Weights of a small transformer language model.
Size: 9 layers, width 384, 6 heads of 64, MLP 768 tanh GELU, vocabulary 2048, 11.6M parameters.
Architecture: LayerNorm before each block, learned positions, biases, tied embeddings.
Training: a variant of Muon for these matrices, 879M tokens, 6703 steps.
Each number is 128 + 32 x the weight over the matrix's rms, rounded and kept within 0 to 255. Layers, rows and columns count from 0. Numbers have three digits each.

# q: layer 4 attention query, 384x384, rms 0.0552, rows 257-319, columns 128-191
# k: layer 4 attention key, 384x384, rms 0.0538, rows 257-319, columns 128-191
# v: layer 4 attention value, 384x384, rms 0.0457, rows 256-292, columns 128-191
# o: layer 4 attention output (transposed), 384x384, rms 0.0678, rows 256-292, columns 128-191
q257:137110110155110089130155144080115114145114127124132175139120127131114173110085068109130115130112169116122145145114116123080092060112073178094164076092191153139122108136102107147140101148132161
k257:077095090127084107136097132129151072093112087110109089158163151067096106157081131074079101153124200096143088124128175156167124162110157069183145135131133179120101091148157143186068089067086165
q258:116231159112168133086161083122154150152150113126069135147124138064137127117166095123182093110110116106144176150137141112156137114110153162118100155109142100121121094108089093157130079133153133
k258:161111151117112125128189142137095090161118155157102103070206122082091150140090036134137079114118151128166125172133109122135110119160136145137151107114146106193104137110133104147111123070144138
q259:125127092097134164188123164117136126160149069127135086090116114069114139146154171166120127150167125111088161152075146050161125134114123084141107143087111114080121140122156133153085197157116111
k259:139149152100172144162134114128128148164099168086136123146220104065130140108129126105130099187122131091148161120110096102136166156146132148128141107133189172157127129120156126144128109122113090
q260:114093162126148091167175148117141152115152087199113083165103147093151116127121127112108135122119070198109118128147167117052178153178131152141066107104072111160116161107143090100122163126185092
k260:127149166076128063107172138099145159133110128137142100117195181061128128068118127092123121120131154145129092098136140112119141182139138116107112129079147109230150154136199103130156159072128135
q261:125097082165122170107098105135124052143184162190113129070172143122104067083117118062131125125104134101113104114077098062100114132140104133138039122130101061122137124118097124183122093146168147
k261:114139111158116138093127158151119090176109158136099118097182105134039092150126108084159174131150160152115074162158101077068097082125143142167062168152055113100081098139122161161100139123163127
q262:087113130128108131148096136152062134133149053106073145091137159144219173095187178147173135088146195061118123088132111104143075117124133069158055115102129122069105124132107072078165122103138134
k262:143154152158132114093082097116103068083191098134185146152066135095136091044167122139140114125074139130196183101106129152121131120142086157157116136116161090085126118122155141151166110098150164
q263:119112132135187094088129075124041099114137120187126153182157143178082108137103127139135110187148114118092105127146126199100136124162079159148080114131130104067114179097145087070126091126139133
k263:096124103125106161116128164115077128127122114109132154158103062098162096083091102051126086078136118077059049116059120118129126094194083121207082173119121067128111154123139138108146106095152191
q264:147140119160136157092141046103078169146115093130105122116198125128152183122131111121084088108117145158096200101153151153173129170141169085138143108134117095142208152166180157105137108135170097
k264:135126095127164172140116126129050161120166116101150156138134178139149087149110170185107108131089100167151101122054159087135137168117147134146127064068100139010157142172100142189109133135100101
q265:173093105132117120095118144132091174180113107140173147089137131083129121147147091240143197131129118142137116082126079114099153189163021130111156136110116085149138192146139103124106150076140157
k265:178148189063108059170148128180134170127121171159174155131112208178126104131080093117145161148142141068120140134082129095105113077173148182165154105134113127126215104098145134097146080103074120
q266:152094099115152117132158083124110140143153166158120144112084112117145102108131148119119145176112117127137048183123122117153190159119089135122150116132095106123128089132120155100104111145142150
k266:150021175172137112076165169120135175130146112139072132097154107116067123119105093117123131127157109177075132182144060100104139116099098157178130120111136108118155172190136040130166180103122179
q267:162113124120097148117112122151105158119162149098121104214133162053143085150099105163163122128099166100097120139155100114167106080127164153098107138094112142147175190106158170124127127182135092
k267:116098091145051124067106120102140133118175113137108133138115114072136136168179143073160157085134090179129164171153140156131106162153138096078120126118117176120133107101124147120111106120135067
q268:105183111079122160160156112092133171192166099163106110096123148125140188136121112015113134103131206152156086132101146151058105105087175089103107090199139157171101088077108220124113150108086166
k268:100137116060056090123122085116084150144123173100167144147175096096123124078099080160095106112136166160156140183157129096164155120157116158132120126163200175130136143134100141082202142103104047
q269:170098116123107147041068126067057073131153109105080152110160188133096118170136134157145135127127101121115091138100154171081179154097172130088138106116145086133061120136133155198150138130103129
k269:159112135139115182122115139110119140119064132121152110072142096106064130149153138189163091118127117137108097198099162187083129133116193149190107163116204117139173134143077106082101129092133153
q270:119179038124170124141119103164147164173106161136136118124137130138116173128149123148137082130172137128126162043160104187080149132147124074107066157107135105109118176134108099049140170132073096
k270:091112115135125128134159143139134126140196129148148156146092187077108105135154081149142100154134169129139245116066112158151191125137112132154172152114142112087151119142157126132160122119103119
q271:106134177131200136114123136109067087184131142130124096158147153101087158087123136123160183048173069121138171187158089141158143165138154135145111133103134133081106114127181093167144103118130157
k271:169113080106128085212115144123119159186110069166111087118123175130121150162222102150098134162155137102144127150170126099149121147151181145089072126116109100106110091090136066140135145107113142
q272:077133053162111106143072146107110209112075127147154105127143128126159081100167127111176187095105121171119084130170112162094159121123157147152126119131126111101145159215129155105095133148091165
k272:126123073146197140131093108125123146131108141153139132097103126138125174114165137119122140159189105135165118123125080154110091101145133067080070131133143088113112113149126135140157120193148154
q273:130155066087075101149143179132118139118166062127177189073097121107125095133106158140125156154163160121093118135118119095121092109105138186111183153056182115142089156182163130088134127142154079
k273:069152128140173104114121115156115167096114156098149132136100115102098171145159168141141114128135160114131114164082062127137133084127074195051124120086128129160101141140119170113125094110127079
q274:138144124110164195157137085149075109147039168126149133094109159116100118133142152115100206145173139119088089140138120146113134160088149128072156107107115137147120148071145172128107162116139149
k274:104107127135084128108112052082105160112108119130151107108169150093123153135110139154102141145179103166162067161179109165085145101153155120163111139119077127156148099110129115093144101125044085
q275:138168102125107147157124165126107120081090128115114134141136170107143130142166140111136113080166120145103079112133147125136142144124114185111107116100093188157132082111140126119122118154153157
k275:173099131105072162155098134156110127099145147111084094092148138095147126091148113126142138115158154119095127137125101161101149138164138110130119158105136093113149114118081134171129117134137146
q276:120107130087112118131160096198108171078143185099050121131121139146131090085134086129115115094109145099150082135092163151118139129102090107149067146103115135092141126101132150158115155133111157
k276:110195144032142157128116196114128133147075125105069083074162163127100159100135062147120122140118122081111110146130110121067138123123148112133155148057096117146142125118131141134152107123140094
q277:088162181089184111115131135128057112184179168063100189137144098093163120136069144139088096142114119096048075167173144081153159098129163175136103115076163103145189085131098191109170103105157076
k277:194111091068112161111128123131173126107128143153120102134095147153096149111189205130124119116098087124099116129127117160120135105124176143158146104139121103132124158127108159118151112101129102
q278:100129106122142135131128115124103127124129096189202188091118104175154163152078109122107134096063176188171119154042112111116109119111125109121148110139106140182080123164119106158145142157123175
k278:125154120104120169168176136169158124103181172176159092092115117140153160114114142146138093072101139171117174124139116118117104147117169147135092063158102187148067092155150104213070136103170090
q279:114155113140104175079102148156108123108076162050121153144112120155103074118152154157149082111080049132155159203148134172130189111141089114116112131122135117126110130103075162123127121142108145
k279:119130145158142111102136100110136138124161117034081180155111142173132161132121113134116083142148109052142156112131117126162128139162163106129144152139076096132104113133151116133135116089102160
q280:121129112055106099111129083045127173119150096107139107119193129148117166193156104118080177143084091124130121128171175111130184108126167150106125127137079138117095163110116102087168138151166156
k280:166115152070153074150124121121068136141112150110149127135077100137172170130135131156152101180116157126124109109099157135131168118153154150144159156130106121179110145102083101128139111165143132
q281:060117144165122079138134195138168041160152096147118131130136167141082160102144179075149176096080062138177159063103147172113111133148150164159173080120135117163140132160101106091159123150067095
k281:079148104129128112156111102177189114122095233081132055075145151132178107141153155135171164114117121122092132047110066121098081167204107109124150161162131095094085153148128167128149138078111103
q282:123134128088197166155142104109118127135151088168141098096081078147186099149066111138082147098112131085148085136107140171154102158136094115123119157171179130173077152145128145182154094126136140
k282:126111093187075068150186100086057105137165141128145104162148130143174090109142124115098104136117128110128097095212134104134124137104058188145169127146183147149084091066118150143189062135158174
q283:155086084138132078134111123206104099167120114083137125133129147078133079091097091090096118147090113145133082090151138121071132122105129120076099148083132146097205155112111146101142048180115191
k283:095115127136152141133120134191082100103164129152122164112095139133075126188107203152150164123155177089097063084177157073174182138081145127107135179118126184092153122079113153149219135068126160
q284:205158152095179175166190109099191172097135127147111159089143208067119148146130111099103112149165118080144149155186150136153074166140101168099106135123202130161158132127129182082155119063100179
k284:114105110101122118179096118160162142090142143160138127165137102103135129119120121125129131098131118097175125127178107109148060175136080202163158131107141132096189195165081207122156133115080084
q285:143010165159136172091106179115123160072144071133111137186155184064130063150133115096166163100144128164092118131161091149121099145119066129145125104110134126185131149110183149116178193132113129
k285:089114207103150082158131163046196119102191152079079128114095131123106163128159119154106125082100088168141151106120113171108151115130110098082103143161137098107121159117182149081095141074151049
q286:146126096130133139114136219120051136099102106145092098120168097124140113099120128083076109122167159163171113071107101152126103149108155141149124132121141152122132151117139133107161157121096132
k286:104077108197100180107131104142099064155132134117135120092080112172093103128126144167093087122165127147098125110106122081185098122163086123056170094126139153167129103118184165143090138109166205
q287:061135133116091114150092091166062096130120169105102083109194084070053149134144148080079116125124142160166077113142111111083124122139144135178111110138197151172127152105170118165119207121140126
k287:097161115141140123126061131139061179152174127131115071123098124054086149128111134143056095160121165178114100122097119169121132090028126107087148119149178157185131151174137179150133191137156133
q288:119137135066074154098168148133121135131051180150175052111203118152156095192136117107092072082110087131134154142137188141103126150181206156058151089119141123106201155128134134125132176128096158
k288:089151095027075128077099086148095129133108101110117144178149098145195123113159145173110106127156130136149116119154152092117150100115107140081187111131160124138155177075146095107119163155186118
q289:140105130082140199125152117086116089147098178107135156149116090137176126178042142099149134120080131144134099112158133158149093087174072139165132092089122103118067134111142113118125124148094100
k289:156152107140102091088095162079146133135179143167110127143126151133162071129114046137170130089133091158100122117150108119176177112161073118092091115197137147136117119174098115129174112161189093
q290:131136186098126125103123119175139154097118102120120122120132108171104142139149110101140163117117110116162090132091113116125099133187085117099169141158135144131070086109139145136144138146142172
k290:139126134138123095153087110113089080092177135224103158133156164170094128085140131074131159188132106163126150133096141090144181172201128119080134102151119126128145145153172112145126100127131126
q291:165177111122148074124115136145138131194129106151119113137117142094142204182134114077168129142093133143104096109122105142115130167199171137089137118093106190107105166086078177124123145084141158
k291:136087120104153111142158149083081162104148196118086107134085155122174153175164152190148141086112157140108104172091108151194122106140198106103119162118085146145107154150135129096102162099120143
q292:127065163127084149112125161078143145126162163110132200077113125135112118127130117101101128118170121129127150085124125132204109098126143128104140120080113101088137097144080142192142145132153183
k292:124102156135102105126158109115123086144158108145155154117137127150124147129110190117136116113099141073141111092145184176110148107086113136089156101145143166162125130137040154123126116132111123
q293:170152086172128152089141189122136126155126147135117127125115158183109145059073115145092206172183184110203150150133102094083123108125057140106089182167102145119128091130118133116120095178132181
k293:189175103131129121116123151094153171110112124165150199091150150137166140072081091137096124160097154158060121146153167145130097128086119161105183147082137109133138086115168097100137151171087151
q294:071112164093095148122094150142119144125124098085085167146151153085124116116122186138105076107047109111119162110092184125184096119129156121091111116078137127119138107140127139208116158114107152
k294:168083149158134126160096141105084143138076157101131158108129157148162093181147162082145116167096067109221175129087157155120170123181159101106183105159077147116103100130110152168054098108116173
q295:106163136194197143170141167125134149168138124105133151143080103152090129181093108128125171085148116114116095084146150130129105155158104118155105141129154133132116194115119117150133106115127153
k295:165116169163192161112144158164122131162173148116128144151121209101104087120194105121103115085119165205141068060131169123171164127136162131165175125107182134220121137099146152192118151072109092
q296:154136150122177089114108134086138107128105135096206151161094111136103112138123075164117146108153137133125093126203137107130072110143141148149088090148132134142161135150185109119143105168146139
k296:080167118062107127097188131112192119075138086145064077161119126122148130094117166096114116157168162146148127157136129113123102132196092138152106113168126139109111132138108091088144142094114189
q297:108100086098148132127157114158144125142150145196172163144096166140129115073156161134099104106149085100066130194111162133134130134106169106120097115138091128113186132116150100133086108101169158
k297:121207118158171125146109127085172196121105121163120152124118178122100093195121132136186124083185127161099153147092131167106117155079130088152068134113143138126177102112105134129165131125121107
q298:107132098137132124189111166137145200134102108171153196133173132091089091086184087129120129126141100160118094169121093132139167115135156087143139113125140200130147086084160104106127131114138104
k298:086118157093188156123122172102052135124114115113132162132168149176102134094096153131133138124141120133148146124113141215115108098115146169124061179127103124126133138104131095108144138133110131
q299:186138107103151128077117115146133125085121140172093117163162151178148178124118118080172129140117135098185137129184126101134100123145101175113180106098100140085085126147102178064131108096085139
k299:135123161107143065096180173105160132092128146156135086147188095148122142094119141112168160133085103142104140096161193109188112155092092141136068163158084159133166153171150081120171183120168076
q300:161075138124113144141077150163127172133146129095095128132141158144139147125124118138166124132169140103149128140122168105142140137126105116126143124073121122137156106201177123135165167130169106
k300:150075159108157150148098131119141148103161106189137193113085110171133132149119149172156102126178149154117138102114146121104148177105105133155091081158136065164133145110120178095127134070109161
q301:187172181064108110127147120085114109086089100135159142137103155137081131062128170099074130151117119089121153152151135176091063110178137212115156142106140159128104143201183164135123114077118168
k301:173164116065172123131158138145148132079137083082135131103057065120149153110178194108164114174131128101134122129100069119105127103103074184143138154129135155078150125063060114152121152085080127
q302:130133066139149127115059127115207119115089047117115160078119154159170134146088130147113138147110123182149113144077196146022097101133130080130097132093109132099106120147158126114073140141101127
k302:152122141110131050161139135112191108130082116178151100103079120100088136063163093139122068079126131134190143140055112063082071146114168107127109077108142171150122112158139126179123118118145144
q303:174170155105165090125109130107064143107156132137080121130099134101137131107092102129185109123116160111151088107144111128172101144084182122163174151132138101146152103082173126129117130157137136
k303:107163189134141141122132111085128105114175107103123130125137145118098075124147123155086090107095156146114126123139084137206132155174115109114191148136132182127162157093191117129147119107126096
q304:102145084153132161166099142114105143145088160127171115099139111188091167181134111073141163087084076151075182144122142153160145112177133114136129124124127114115128154109160123121172141163128134
k304:104084099140133096148170184145100128160128092153125060136189189119149182085117170104077125109067124066135124153123150146128095099134196068114120132150101104088122109101088124133134085099116121
q305:131116165134226154075185074063165141103185175162157164188152183118170097119183104123152149142150137137138158104130122161174104080072104117077149097088103104124142158191157115118111113158108146
k305:133139089112192094118141169136137136170094099127135169128192140120076154123088168201139112116154090096151167105092151123176116086161174144193103101099113097135094133140106142083140159158135079
q306:176094069097133103130096153091120159125155120081123133133191064121115102053105083120122180142147098090150117092139090105142107104176198105057156137078138065113161141208120125094050090135156188
k306:175123112125211077155096119090126089158161124141079132118120077107108151072124117148113155097131161102143107152143165146168119106146178178092166172187202132138131078174042141052129173124126098
q307:105116125094099114154142177121133127112144171118104084068158159161134158107105080131088098131131134201109110136081129122124068176133142106099139145103145147096100143084108107125089116135150113
k307:092151074172159142147109095179139165101116186117110169115126196120149159128134075105145077173103110153109167119092118118095165138150100151158108145162128074134137149141110118065096110116131119
q308:131131129159141143117093148141148135139143146189143092143174109150110121102134149130149111095126122141074135148154077127129091115119163046132141099105139111128104133158125089099131137121104139
k308:134174080140071191172108121117106175118124089152100162096103104136153077103193122184105162147139122101166120109147105069149119118111137117165146191125141124125175070134093076140145113166085134
q309:159128157155118136118105147127134117157192133122183141125069137125201143137121186126130142081123144085145196086118155141225087097079114106139089168122122129113097116127063074163147135122141118
k309:085103180145047119145062209121181144171145104107135154157188163138103081074064125146041073156102161118140217177135184064123095177126143143099205096155131086206067166157110101138096134122121139
q310:116142094099112165153143122100093083128085119120099165165093127154110147140099060140103156122130104077072125096123125107141133137148099115104184120113131151123117138159157079110173133122140151
k310:138152146115088117088138098062127114117146109121171149099137085122119143081131163105142079046102148177090146176153181099152130173152168134152132108089088137122112086084178087118138094104141149
q311:118158146115111156156127125178110087140176118117141118149107155111129149128140146183193161134158100131156137154124152137137108239134165128117092162152091107207123090157060139150061124107112166
k311:114123130138135076160115113126139150164176112144111176140116115105151122135122139141151123137103096093159086122161086090119107160150131139180143101117108125124152148136178115108125156125141065
q312:090134126122100140116200137089114201192137090146078078094119115162106178166180150140153129107123106153132079141118151145112144133171133144115142123160154135137125041126142104136132195111090119
k312:186108162205125131170114135071084177072138090171170128082175180105146157086114074177124142066111154144086099087077127067078163141134091164169129113146196055133144161151044143153134172170083124
q313:114146183100176124134171178177138157164123141074141136153109065143122128175134133080155120061117109190080084123134119090153141119101140059140159161108143182114179079146178116131157155163098103
k313:147174152132105129091153112164069121162132188143087134105113114181127102177169063107088093139117161107118083100103139137142182118158098131075093133140104177133135107113159058204142153109156137
q314:095133175161158109165113115134128155127160082101143117139124097166128129172140168192062074097129134170101146117147136147157120058128185141137141069114131141105112106095112219156112126153101102
k314:207095135090098130104057115168132163118177129130183134142151112185078134185200176153075095069121047154109133077164145103100186126133131089144117164130137186141088125100123106103164188126090113
q315:097144080108140147138108096063122101167092121158104121099184157129159146230185105232189093156134140146108151134108180114194172172151165090163068087144139175088149145120130078115114125177097149
k315:091078092158182163113175160073137152152155084162163151188125132068102121072190110152152160142150135159164098096122114152146146168137157149125199140103129106145108127071144083142142140118156139
q316:129141112107077162115136161208189160198167153085129089133113119140178151111113170110141104146167167158121112143165077100143098061183068110115102143165137153121085084150137119154160118159077164
k316:106164156166135151201088114175155117133114093137092226110128153134170149127125168161126124154179134117199190156150125117164131170102182138195124121145135166127092091146176138159142111138120088
q317:182180134111127159100203122105081111074086100074154138137133121161123155141142065158161083107171154167085144134085103148049135107164103130088173182145141110131121147089061097079109173124130125
k317:108129172083139159127107117118118121160135174155097123143127122116160152216138144156095094145078100129088107158091100166074149115173089101134127159121051190061117158100147148078113151140142132
q318:083099134106164161166184131112154147165132068101129152119111166117123113101153102144158223124104140132147099063177152149115106132174099109102102133079117122116101142167129096120146110182150136
k318:123179173122133111150153131102091129116112145157129175157108061125113142083124080155139123206106118126141143081141098108140145095131169124214109127168121136154138214172130128098157148080137170
q319:107122090156150112172116075128130083141138131099153105146061090184144116088130118131167144123127144118097088165098111141140112153182084138084153098110145118116134149110150126123110148106113158
k319:126154090076120174127177073096133114116221128168107144127133077167110146156160109167119134098170105140100106108137085110162156128084141179160123130161110091146146084127110150123153198084149142
v256:146045143170165161106170154075105108145063096093123197132107145119091113133148100180124081087141081096148085121140160108149128140119157114048127111168161143145102149072120135147161032192116148
o256:179128120132149112099206142069098183134167145130117094135122102146150132066158145154119174119168152142145112126115095151085085111121183080125079085146211093152123145153121088136147167119076137
v257:126171198126111146106140132142126136120131196125023080138074144155089129144136072163122157091066141141136147128194154101124125147152101167140094132106164168122117123103061158087114116172104153
o257:079097119086158160123169113117089114077137064143160171141165157130118182118160168076162152130127087100118155133161149145131125101126118133104148144100102089115126153167120120111142092131186146
v258:102113081181126181118229092093127081104075088160184149088147184177141114176138123108178102126166144082113136133157123125094129117142077112112115089155097146148107131169177084143105137098113100
o258:151196151125118129100147125111173156081121082167119114166124099144120174146088115123118069135128154141102144157120113177147068126150078087128166177179123160089097119099117101096130189090123101
v259:175130176085113123116160152074087161157130164110121112117159103148155102180126133136119171105135145114068105169116095153163075118104091155157124158181141121129110119128197126119064160127104081
o259:162138150153138156109137174152097072153083151144092163106100117120055102125106126152120085157125133149130143138100103097128180086134117159108154103112129114128081120113120120154137180168103110
v260:069134145153166109169153125107200144167103144186055120120079115092114158126088161158127162127093174182132097147147113090113080125047115152100132127103130145138162129173107126122162147151149157
o260:150058169172159181117107165137152137134119099116139153163127187113091138167181160088090101152171076150070106082108147216121109129136130165143087168144136105129129166114116136111138150126156093
v261:150140080105101113088222130151086158070201186065126136136075181148114083170129108126085214145083139032114145133137131139131107159150130155053118145191103135152141126094140083157155146199162123
o261:117121195119179155169075139104156100156137108162120155115134173162148112091131134134137087140116159137107086107162102103095134179118123149128116102154150116125140112141138110164110168143114117
v262:131207158114078120168134103165092119127154109097158066126169114125098100108194169127120114139065132207155083207116148126128108105164168127140089191131108060091121069098112133159072152126135183
o262:160149182108154075106142180128140098134159154124116150095088143133105185124161128094116168089130203077128186092157130097087162125076099174142187135156120129161142132177089169158043150094111152
v263:153161164115165206125149152122179113102089123156133145081110116152133105127149147104158160115116090152063137147068114127149091157123113119154101154126085151185200103111156141129118158139155160
o263:138129120119119118167107119118145133115115121170124137148209100133120121166154095103158156152128108103129127122158146070138131159117191128140146146108193107081145154108086107191042122129168106
v264:154157129142140064090079135062112102104064067139142157144117094199138155058117090182058207171134108131118133099141144097165134115102094114079130107155155104111158071092154143117050113153136150
o264:067129169099104173069160118120080131102186169162094120090109145108124114169122135056136103169095171150124111119136105134146182110118106131134133214120074111100115167198156119135131112144165112
v265:075169114126152108119109185152153165119120135142127164119095106145193076114085132157148173198165071124161099063155143137094202136107062095067167131109123139107174149182139111145135120141074200
o265:164107071134100124158181124150143095128086104103177121115112161140140143134117154151133145135117125124170132110099126088095170132128118093107110162113141148166126141122133124090118141148145146
v266:127147120178133115118122172162086110139140096119151148127156133116097117127111080162137153130128136144136134120122124085134118114164075175113141069210135151101098132134212132108146141112107135
o266:116115123102115148057123120153107089120147152155091052113129116140105115138113107169152129066151132118131118162104139141083176143167114131132133128076104149137107147058114062085134119107091184
v267:114099163096104117098142149109176172129125152083095131141161174153159154145165056157124158085132184092098124063141143139119132074189147138107080123080083123130212179135179147113079180147165177
o267:134109073131083116144075135065082094114071120129081128145127124138102094112141147144170127095177087159094139106131114078105129155121139114173137088141131123140110139123118141159115099138101135
v268:162133057115106173119149120152171174096112122137148113194124158104129174083139139099138147138161049137148120125205102196092101168092140070142132161194134044202115138107084146090125104128174086
o268:160129081141087124167102123106153153148063153131129142088131113108140193132103187170115153127100149130146118126109147149107139138121127147125143158053101169069148119130197142124142165132105160
v269:139120071130089112104104185128086082102114085161102124097121063134131111114184097168083121082142119079115156130134179136229110172128150108106092141152164129155120155137123144136127171180168126
o269:160116114068080140159135074131115187106115129059100171137123135175104148080118166132138103079116175179119092126089093102085091126091112163169167120124159101131176175100136150152062167134101178
v270:119049129128092086114106133133159133088126115063104167122136111147144039181143136163150144127167120111170111118113187138120205098081103142135154121159109134126122170077142126107154147166096145
o270:155139097070097117114161145093106097158112148142124126093105151108134102097156126158161098154088089116117119163200091095158177142147136057107154093076143134135160126170115117106121116096168116
v271:171092052130084114171125156087086153088038140130100168088152183066151147133135094098157130094128150117086134140126122056083129161133097157147121159084114118074129119158062100137163144195106097
o271:153128139127132150127185086153114149106104121167138147197099121169121136121087112111150077177143151101139133166139134144101067136087104111148097131165153108083146105064164129042172102129141141
v272:126079122075094107090174160111098095141093130121123159138095161140136175176088134126075116172126097138197146100123150143158178102167097129132156141097112138116133036112101124086210104173144169
o272:144142141128115213134146139148176075100117111098088117102161182083113137114142112139182152110144175109106139160182103158118080173179104140125138119154089116159150158124154086113123147168126145
v273:098130119087174136101162136140130105154091112159098174112128104122141126110145146133128129119118143104141143099076105147108149132142125151064175147110102084131093132088107136103169162085173092
o273:157133150081085161156093125173098147130174128123054149122111146150095146101100070103136118156099173155123105191148177159106128096177128153169151104132171147166139126118112076100118102131063124
v274:122164088107088148137184120128075126176153111082122137122101165126141120135117229072132116148099151143092127165125135206189075194055088088061140121154063140143100129173054110156113115122106080
o274:182142137144113135155126135134167152091148165176132207085142100146136125086097086124120150087137097109147119124140080098147130109175153109121134164151177142136157138106087140154160081137139114
v275:127074228123168163152135106169100131135063126167067170117081166127153151060170116213137095130151188134174114134127129105140168163144169139110109097111161150076122155088152058072108118071070086
o275:114080089136124176150145082130088069095143166122112063151184098134133098189150151071094154089159153144085104097129121142054151129173162116102102112185099152156098154122072141112176140075145131
v276:118119102180095111214146190149169124178155137101124131109147139107157132180084114137141146151090099147116170159110121149108109111111143096077103077127170127146111183151110133136159125120111190
o276:124130160086137086116148138133167131120159167075124111132072079099096111096150155070098108179180164114073112143121178049130118156123141163074131156153074144162177093101155085160147087171158159
v277:148030100130123095071117089125142111140083071092140108168110118127150078134122117163190070161126183181165039116107159112143119050083109135121143140154088134167129110131134167098168108154099078
o277:082143113131148159164139102146101130087137180131114124131130097178136146104096206092110111144102111090142134131143161145069119139126065163137170094140163121154168170128095130094184118149128173
v278:119109101127134130076080198107161118136173139102138075144115176138115106132136164137099095145158096161123139120144109108138104129217107057141068163173152083080112127135130156170010121063130077
o278:151112113150132166213155110136114088106116119193158196145093112111080129099097072102104150123099151052162137119112081085140154158091165153176128066085158105095099130130149127142172189151116138
v279:155063100100119181144143131086157085121126106189102096092133120087142157115095168097140114115107181114119163150180126160194058134120139088100121107162117159087097140149172093116118165145106144
o279:156139113089094149116072188114130122125144134124093106117127094127227105109179154065115083145122072070068191139128100075158150169116178169142129091147160093158149157127157181082127095191117113
v280:158176122063114145072150137058177108133096081179157120136096133090146125133125088076144128161136177092136154120149180117117165161000157152161160178140114108126090078168148115112144127158118148
o280:151124153178149179134102151182106151122083142114142144125136150157190114136114137130116094147079157080138111088058162112158147158112095142111127168111110177125138139115139159090121073080147132
v281:089081186142118159111112108140121171157172086114119188161090113096126096071139134238116083149102161184123085118142081168145144121105119205129144099067113107100173202130103077145144168152145145
o281:098130111109108125069141095097128094135102093153087163079150141114106080133107122093126132086162156122114182092084117109001128090159172114152156129123116118155157116097116154134167102023162084
v282:069153123074104182138094088143107113083095187149074140134166135132180127178139132133093096113135166093180124154119155212167157151116157068151117171137170113098128114133146121086092114152146095
o282:126142152183111155150138093130090131115138175083155123194105148156210110122145136144139147141119095097118113121125114082139155157098181182104134108158120117088176141088139121168127094166078193
v283:071113148122107085126132107088110118123134135120162131081116149125090130146122132107108074138091140136139094126096080100158127092101136136150137110101101072069118132176162157110135168136071107
o283:157108163146125201158116119155101155137095122139071122125092081147107096084123093111125132100125072146128199142181132154133068152136143127179125184155116148133130144094061151146180137132123133
v284:115078152133158086139185118057157138102167122149086155167113121178114125106099094147114093065147110152104150108096125120163100183174077137091107122075132123127096127102137167117135137141165175
o284:109105159151110142150108148168079132180128154147104091107107097069162080097107155078111198137093097136080102158071146131163166166079121129137147132147131119152133061074148095138141163095140099
v285:136130174135061105138112112159113119145141136136128050154170092087174071099110099088087119099121069185139181176164075084129059162083113121146121125173157097067103099110126126102100130161184200
o285:159171084113181161092114171075122149072080136076124182118119090110117114101147156154176107139166182110092132169126133182102134119075132155119105075116153115103156107131087186142134088096139098
v286:134113111071096145173096102127122154067134129119102106152055081194125154155109095143131093112158111128120169182094133094127145086118148150150149118114158161145171110102174143130100127186150145
o286:142183074096164071120149137154076114148077104095171104147153142093126063100087148114147107091135157177140117092170145101114177116086092099114090132175176154100138189137133150115144115120092120
v287:173097084135128120101141125132153115151154119115149157084144141076100126124116109094150121123157148094051051116137180083132171174139125083138169133083118214115133161126118088100170138085158118
o287:111110116117111132140119172075161131144168127147144074125201120153090150144095141177095082121120156101111129108119104163107133176117144156109142192155132129113212139119115145096122153184105129
v288:101182111182142119122171186127119149136092178112117190219182098137116145130106088105107155146166089118170133146150177146099077121165178088174137165126082104089174069084173135126104154145138088
o288:122098163105145150092138202126120116149129069177133124128127095144115141189112129105102126123078124131094118133134195116154132163061098197084107092159151089109152183145113134097120108097204132
v289:175126108120126087110130068069155142124080146161149161131166141135151116124108085146143066159175145103149140102123109156163163164151112101102158153120097122162093112099156100100139133132082099
o289:123108144100097127157084120157109104157123110145108150100129107111198160212072120142117096127048113124079099092115099118087143121118174079186151056145149177143197091097101109098096173093116142
v290:101146152161172141114100122181150098145173175186090153106091126185121167112165125116064200088110111142087162133092163150148202175130162122141113112169102106109107152132121152145203120178169069
o290:118160077120156090080124097118137155103134137127134149101174129123168062145140154134122140093102090134119152151083075111175133103145121127110118162106137128180132090186169126103089148129176091
v291:102125084069121162136136150064151167190155154119131147148139170147137162100128188115164130053153104100156131115121147137177187149146172181082114121100061144147137071131131134164065106140107196
o291:200122115130099058127085134144119159096168132102120152128136124100126087114068099172136192186100103110100158108117106113167145117087179046197161159128161116104139161204162137234164184097158122
v292:151175226111108132141135106146124141086111149133124154156145160142132192083116094136122132159162137157114062084154151150193040073150054156155140118184131123155097162150130123182095116157193097
o292:093083084117084117131075083157084118131166151133179159149052109134145092104169163099140146164136158127117132126137109088119111089175189106108144144118155159153158092116187150139131127158166190